config = dict(
    d_model=192,
    head_dim=32,
    d_mlp=768,
    norm_eps=1e-06,
    qk_norm=False,
    bias='all',
    init='normal',
    beta1=0.95,
    grad_clip=0.5,
    warmup_steps=408,
    batch_tokens=32768,
    doc_mask=True,
)
Each number is 128 + 24 x the weight over its row's rms, rounded and kept within 0 to 255. Layers, rows and columns count from 0. The size above them is the row's rms in percent of the matrix's.

# layer 7 MLP up, 768x192, rms 0.0358, rows 424-443, columns 128-159
size [ 62 157  44  28  30  24  32  36 171 199 218 175  34  24  36  26  94 216  50  66]
[[136 121 155 180  79 113 156 129 142  69  92 119  64 141 110 108 120 117  86 146 127 144 155 159 161  87 140 166 109 158 124 147]
 [130 124 127 159 120 116  96  95 118 101 143 118 139 131 107 134 106  96 117 100 140 130 158 117 139 135  95 132 129 147 108 184]
 [122 141 176 168 147 139 120 103 115  83 129 144 126 118  96 116 125  81 122 114 127  83 165 126 143 160 110 155 106 162 119 144]
 [154 141 164 170  97  98 179 131 147 110 132 188 115 120 134  80 124 123 114 122 111 103 100 130 124 133 155 108 122 139 141 111]
 [168 179 130 161 119 120 137 138  82  90 126 130 140 161 145  96 106  76 102 128 151 109 123 182 145 113 100 160 116 144 122 108]
 [119 128 129 112 108  85 127 145 109 107 135 149 121 102 125  76 157  96 110 130 143 133  62 133 144 147  81 156 159 149 151 116]
 [153 127 152 151 117 165 143 101 115 103 147 116 137 134 107 107  84 109 114 139 149 103 115 168 145 136 137 130 110 127 113 126]
 [186 133 186 142  98 123 176 153 157 156 138 145  86 168 112 133 111 135  98 121 136  99 131 170 139 127 132 166 120 153 112 106]
 [229 120 140 131 100 149 128 118 162 114 109 107 109 114 114 119 125 146 103 158 189 120 140 137 130 137 117 111 142 153 105 110]
 [179 130 167 143 129 115 175 148 112 114 149 124 106 115 120 101 132  98  94 140 136 136 124 137 124 130 115 178 119 141 154 105]
 [142 123 158 159 106 140 170 123 135 103 115 129 151 132 138 117 114 136  98  97 158 129 161 151 150 116 110 138 137 169 117 112]
 [117  94 129 131 107 109 142 112 126 117  99 134 134 128 140 115 133 127  84 128 119 142 172 109 131 183 113 157 103 143 141 146]
 [183 157 174 180 103 106 132 116 142 173 116 118 112 109  90 114 123  98 118 146 110 132 131 118 126 118 122 164 119 142  67 116]
 [158 153 116 139  89 111 145 126 163  96 147 105 173 129  81  83 144 136  81 135 122 109 126 159 167  98  82 137 123  98 139 164]
 [133 162 164 191 135  97 108 124 116  90 121 119 138 154 128 131  98  84  95 119 136  65 118 151 141 150 101 109  96 139 119 125]
 [144 120 144 154 113 167 135 132 160  94 121 104 145 105 125  93 111  79 146 154 147  88  96 137 110 143  93 116  96 131  70 138]
 [117 106 137 159  83 111 180 131 139 103  98 124 106 124 113 113 114 110  95 123 123  84 115 173 167 137  92 203 135 140 126 132]
 [150 126 161 148  97 148 179 116 156  80 162 124 146 146 148 100 103 136 104 132 147 111 146 127 144 124 123 129 118 158 129 127]
 [140 133 116 146 133 128 133 154 118 108 161 143 125 127 130 126 135 100 123  80 124  59 127 119 100 115 126 157 119 151 138 120]
 [136 166 149 166 117 149 100 136 129 122 140 136 120 151  83 100 129 132  95 106 110  79  87 194 153 168 140 166 118 135 104 147]]
# layer 7 MLP down (transposed), 768x192, rms 0.032, rows 424-443, columns 128-159
size [ 39 152  30  11  15   9  19  27 177 216 187 183  17  10  25  11  90 170  35  66]
[[149 104 122 140  90 106 104 106 124 143 107 164 119 143 135 147 175 166 143 112  79 150 108 161 102 162 149 134 126 117 109 137]
 [141 105 111 122 119 126 176 149 158 159 124 124 125 116 120 128 107 156 145 147 102 104 101 125 102 128 151 113 147 160 134 119]
 [133 142 101 106 129 116 122 106 111 159 139 103  75  96 137 188 162 111 152 120 100 114  91 114 144 130 119 146 123 160 134 144]
 [107 148 161  91 127 137  95 130 141 150 110 110 134  77 147 182 120 112 151 129 125 132 115 161 159 107  98 152 134 143  81 116]
 [120 136 117 166 132  99 108  83 108 113 125 130 129 119 159 115 170  96 135 148 131 124 117 121 143 135 128  98 158 151 122  79]
 [103 149 120 144 154 149 117 149  76 135 121 169  86  83 109 131 117 137 170 137 129 113 164 196  96 179  99 137 162 105  93 139]
 [151 119 147  94  84 100 114 144 118 169 125 142 154 134 121 108 155 179 152 107 105 144 128 151 116 121 115 150 136  89 121 125]
 [129 167  87 154  92 125 134 109 113 127 142 184 133 110 140 165 131 124 129 130 119 126 145  91 136 176 141 123 142  70 123 179]
 [113 144 103 102 149 139 102 136 125 149 155 118 109  93 138 111 119  65 129  85  84  52 109 136 132 141 156 136 139 115 128 135]
 [129  93  91 110  97 137 110 137 143 134 136 159 132 173 102 158 121 172 180 165 132 167 140 130 114  94 140 128 124 167 127 109]
 [ 94 128 104 122 152 120  99 137 159 103 134 124 138 126 127 125 115 153 132  89  70 102 126 130 119 110 149 140 103  97 127 137]
 [135 117 111 124 103 112 140 151 141 166 126 135 108 107 128 144 149 142 124 100 100 145 129 111 119  87 139 170 107 152 163 120]
 [133  71 157 115 107 124 132 128 139 150 105 104 126 147 112 141 146 155 134 123 127  97  85 159 138 145 139 135 132 125 100 132]
 [124 140 114 116  83 138 129 167 133 105 110 127 148  86 124 169 124 114 165 124 134 119 116 156 116 104 104 124 133 115 102  95]
 [144  98 107 140 157 165  52 164 117 143 103 133 141 106 110 136 136 133 104 122 114 104  90 157 116 139 176 116 162 129  81 100]
 [112 149 134 114 132 150 167 143 141  84 138 125 102 165 152 140 141 123 103 119 151 111 127  93 118 171 120 138  79 199 131 122]
 [117 119 122 128  84 138 125 106 121 115 128 101 107 117 160 167 171 139 131 111 109 136 123  95 142 136 129 115 153 126 121 143]
 [ 92 117 115 116 131 119 100 130 161 121 130 117 122 130 120 149 123 158 139 104 113 124 110 136 123 100 160 161 101  96 133 141]
 [157 180 150 133 114 162 111 109 154 126  84 125 119 105 152 122 124  90 121 138 179 118 103 146 113 158 130 130 182 167 124 128]
 [155 148 139 117  79 176 117 145 101 153 146 118 172  88 148  73 163 120 151 166 101 170 140 142 141 165 127  87 117 105 119 141]]